Weights of a small transformer language model: tied embeddings.
Each number is 128 + 32 x the weight over its row's rms, rounded and kept within 0 to 255. Layers, rows and columns count from 0. Numbers have three digits each. The size before them is the row's rms in percent of the matrix's.

# k: layer 4 attention key, 160x160, rms 0.0674, rows 83-91, columns 0-159
# q: layer 4 attention query, 160x160, rms 0.0695, rows 84-91, columns 0-159
k83 090:207137166148151117170084108155109078108163138145129144144132106066120133140111083107100149124117166122169067115162104164118153069051134154140101126128154108112107111136161119118150131128140106120156106151173177191103196121149137135104199148120111146161108122081123167094158123112106096129114116117074203190177142111121101110114143158184104144129118155156060190165090136104137093055096127130085097076128132101103089117128123201089162132150121119186119164098153066161104082182110118
q84 167:163153128192166080154105199128115164170178147168130144118081157148081157120140173129117113179112084098121126105131153184091122075102074122136098162108105089092113142076145153136108184170134121103121126083124130108137112128147112149149166085116115130187144183065218106168111127125185160102119184127094093134132129131108057152134096194118137155152098138151130141086104095063124070128138181052127100155135076111113154132109173112157108138170143158132156080110098132080128086127089148
k84 137:104115111096117149091116108135130196133115130106115120124154132209121147130112142177114129130112119071124147129097122059185130195121093176119134165126111133165129107164117157133136146166135132144138154086021101112161085149135009111139127136113137128138120110131095110156110141158140130125144120098135066125091120146138134158159089116070129145142143132091189126043129117139116107169133117117114131200165127139165142119129164006135103139144155103134127035165115143099169204123138113
q85 111:095096126119109147134138092135119159118067125066102139183174136101114103138146125164141136076139147123111118123180130133115132133136170077162134109140179148149117088149136144122130030158147108158108124210092124134125056117096171071113120172133151119128166099209103102145124136228085135123119078108149142139143101107139164107136104061139161133124082102063151096175155113183065136127144112183180165127100128104134151158121113126121128129087081071066122119111200128169162168150159128
k85 109:121157151146124102145139133112118094111152105151096146109091104069142131138132138100134077154122150148133098136129142177070117097160156082117113120133160135108118182109135104130104114075162111121109113174155154127108136121127229156112123125163123064103161149129135140120119112146123120148116123168077179112157170111138148151085189146152100143118142104177058113230127117138139136086118107111132087034113128153119112120106091249104160112129130168154120190064161113148083032100148175
q86 086:091142138136133182154108122142097142163156135107103133143138097101061129144153148119157163137103131160098147087142156123098166100178145118145073076169121137162124154171083139049094061151191127117078125112119133108140110135117134142143108113080110068193121126189118104115093129169159132079109137131086107166159103128124123119118101187141161117098105109084138125128120030185139115118184146117180163116139102159155176163184082114199142061144110182114127035128137123141128112144064154
k86 088:148142128105126087109145056100129158128162117076134169102096129184118120122149214092107079186095157088094144151102134164179134143144121106083137121080155124117101140078093114098112165114147174152129184140112122112165102100155100147142086089120138140119159184156114116174165171148176148085128169075079134157107147157164119158082130079093103142117146098122185122114129126172109087109108132058128097176186100165123168111114129053113094153115166051162098137130176129162083135083144188
q87 098:080132126125193092196114134136187103141142124073153068143054170102150188139150137078152089135210124160136076131129111140160084130144130167119132118095108120164161141160108156117119160112137140138141068159189122134124190125095183120153144082090124121118177096140128135133131107110137123089158164169149152090126131102137153107093170136084128144138207108104122066159146143146121190157049098130117121119117140142150106066077087139113147090122137112229094161148107108127107141130158197
k87 098:159131120109091145098087219108110104168117159135098135078127102133160102121078142116140128123087129156109166169098153125086089087130168109201127111120085112086147111028101121145128150066117096077116152111184113098123188139145151163134178063089169170142090116092130123105182153086108097097145139127137159101119159131112117129131088156191138125141078124164109152105136108085189108103184151118165166103145111194114157164143106203153173120118192100140129155118100087125079122163117101
q88 196:119094127051126167088143052125156081103084084083107102137182068116152122162138102145130135093148169159145116152103103078165133190147154116106163114141140178175128130132116099136145099101131126150114098199116125136100129105081157114110134181127149125035134100179059170099172117149077069129153082136155147132125142132152205114130150091156101116117157106124128105178159166196108187125127099169131157088142182156146093131157074141109155112096118082156102177132150112172119167144162103
k88 137:131145151168125115189136144134119057116126115141140151143107135048131125143132127079146147128133126182116122131145125190063134070155177088147097104139149128076129145112117119129112106086133121119124095167211152137106164108127242155125128098124117140125144115138148132108123121112124125129110127153090193099171117093108134092102161165185130134121126129148064119220132129123160147092128142120153114035089121119119138131134086255124148120114121154130130201085139106152081051129125148
q89 095:141096106134135138092067119128169104129094106177127129125133161147175166085104042150147139114143153185152132161125108139181115127159064144135160097111135152177111157083156129188104162169106175125110131092118157145064119118106110143125073127142094127079130161110100164118178092088078189140123135119178082103103115183113122101174133120112116105115127207112157127129195177063179135159159116151117193108173149069108111134138172138176111144119168113181075138136108095047132129126157111
k89 100:156137170087133174171099118158119098123110131183158121153132105039131122154177094138142185099128162168154077093110124193123128189072120147124077108188165118108129126174142147095167132089095148103142145130180181154071200127105085129149133136158117159139089120092179143089126133086084110148083129115127121174141132160121115082061150134181106117089104177145065170118117135104159144086084125184066109096100103092141105164139145169117129119139083179092139118204123104128157148142130110
q90 122:109117096094099141082162093110137119150132095081094152063155069118147164174141133159137124081110138138098160180100067069142120186170082110142123105180137147145113116158048119132127103141162109178145127131144057109134113114079155078115127127104194140142120056170095125104138115156162097126198123170132146110123097085139204129153133075164146141142148128093087121138138153191122148111128086114155206075084172162193121165129051120148163113129140117105099128143131112159152165131148155
k90 109:111116148134109132185136123124115070116123125121136134141059122076129088120116143058123151157137114169136127163104128197109127081140182098128125117149129151087126157098128097151115081096134113089085090199200137106129180092108228168126132074118136139090101127147132134103124117107117131120108126174120186109140137104121136115092181178170114106158140087120081103236131090158138141116137121129146129094123149123117153120152084220139143086108103130134124200085136163157046053122147147
q91 076:128137120082143138119165126104103146116105143195140122116114160114179150066127072168102100133192164109132105117209140106109105113081170134054142109126124108163164148159092154134140143079077114110169115125100193129157069163120149119146132163184113123113153145116098150107122143091085129165084107166208097041127096139101145053130140099081104125149135110145168179138117142107115150180131114157092112132125101098119125169150174146067131132121068060143184178119192147097125170147158127
k91 076:170137109137147178139112117129167115105156178114097130125133123124141160167126120125146154084136164134165096086178133153098120138108125142165123097130147093111079139206188115098182153153122085136130120126164075121084129154136126149081151185172116105152117117103116117135125070104089096121088112081088180181073137117111102130129137154189131162125124160190070161177081154125084085088126129152102102049120139044115106086074128180117152123136105133110131157073086077170200097198121105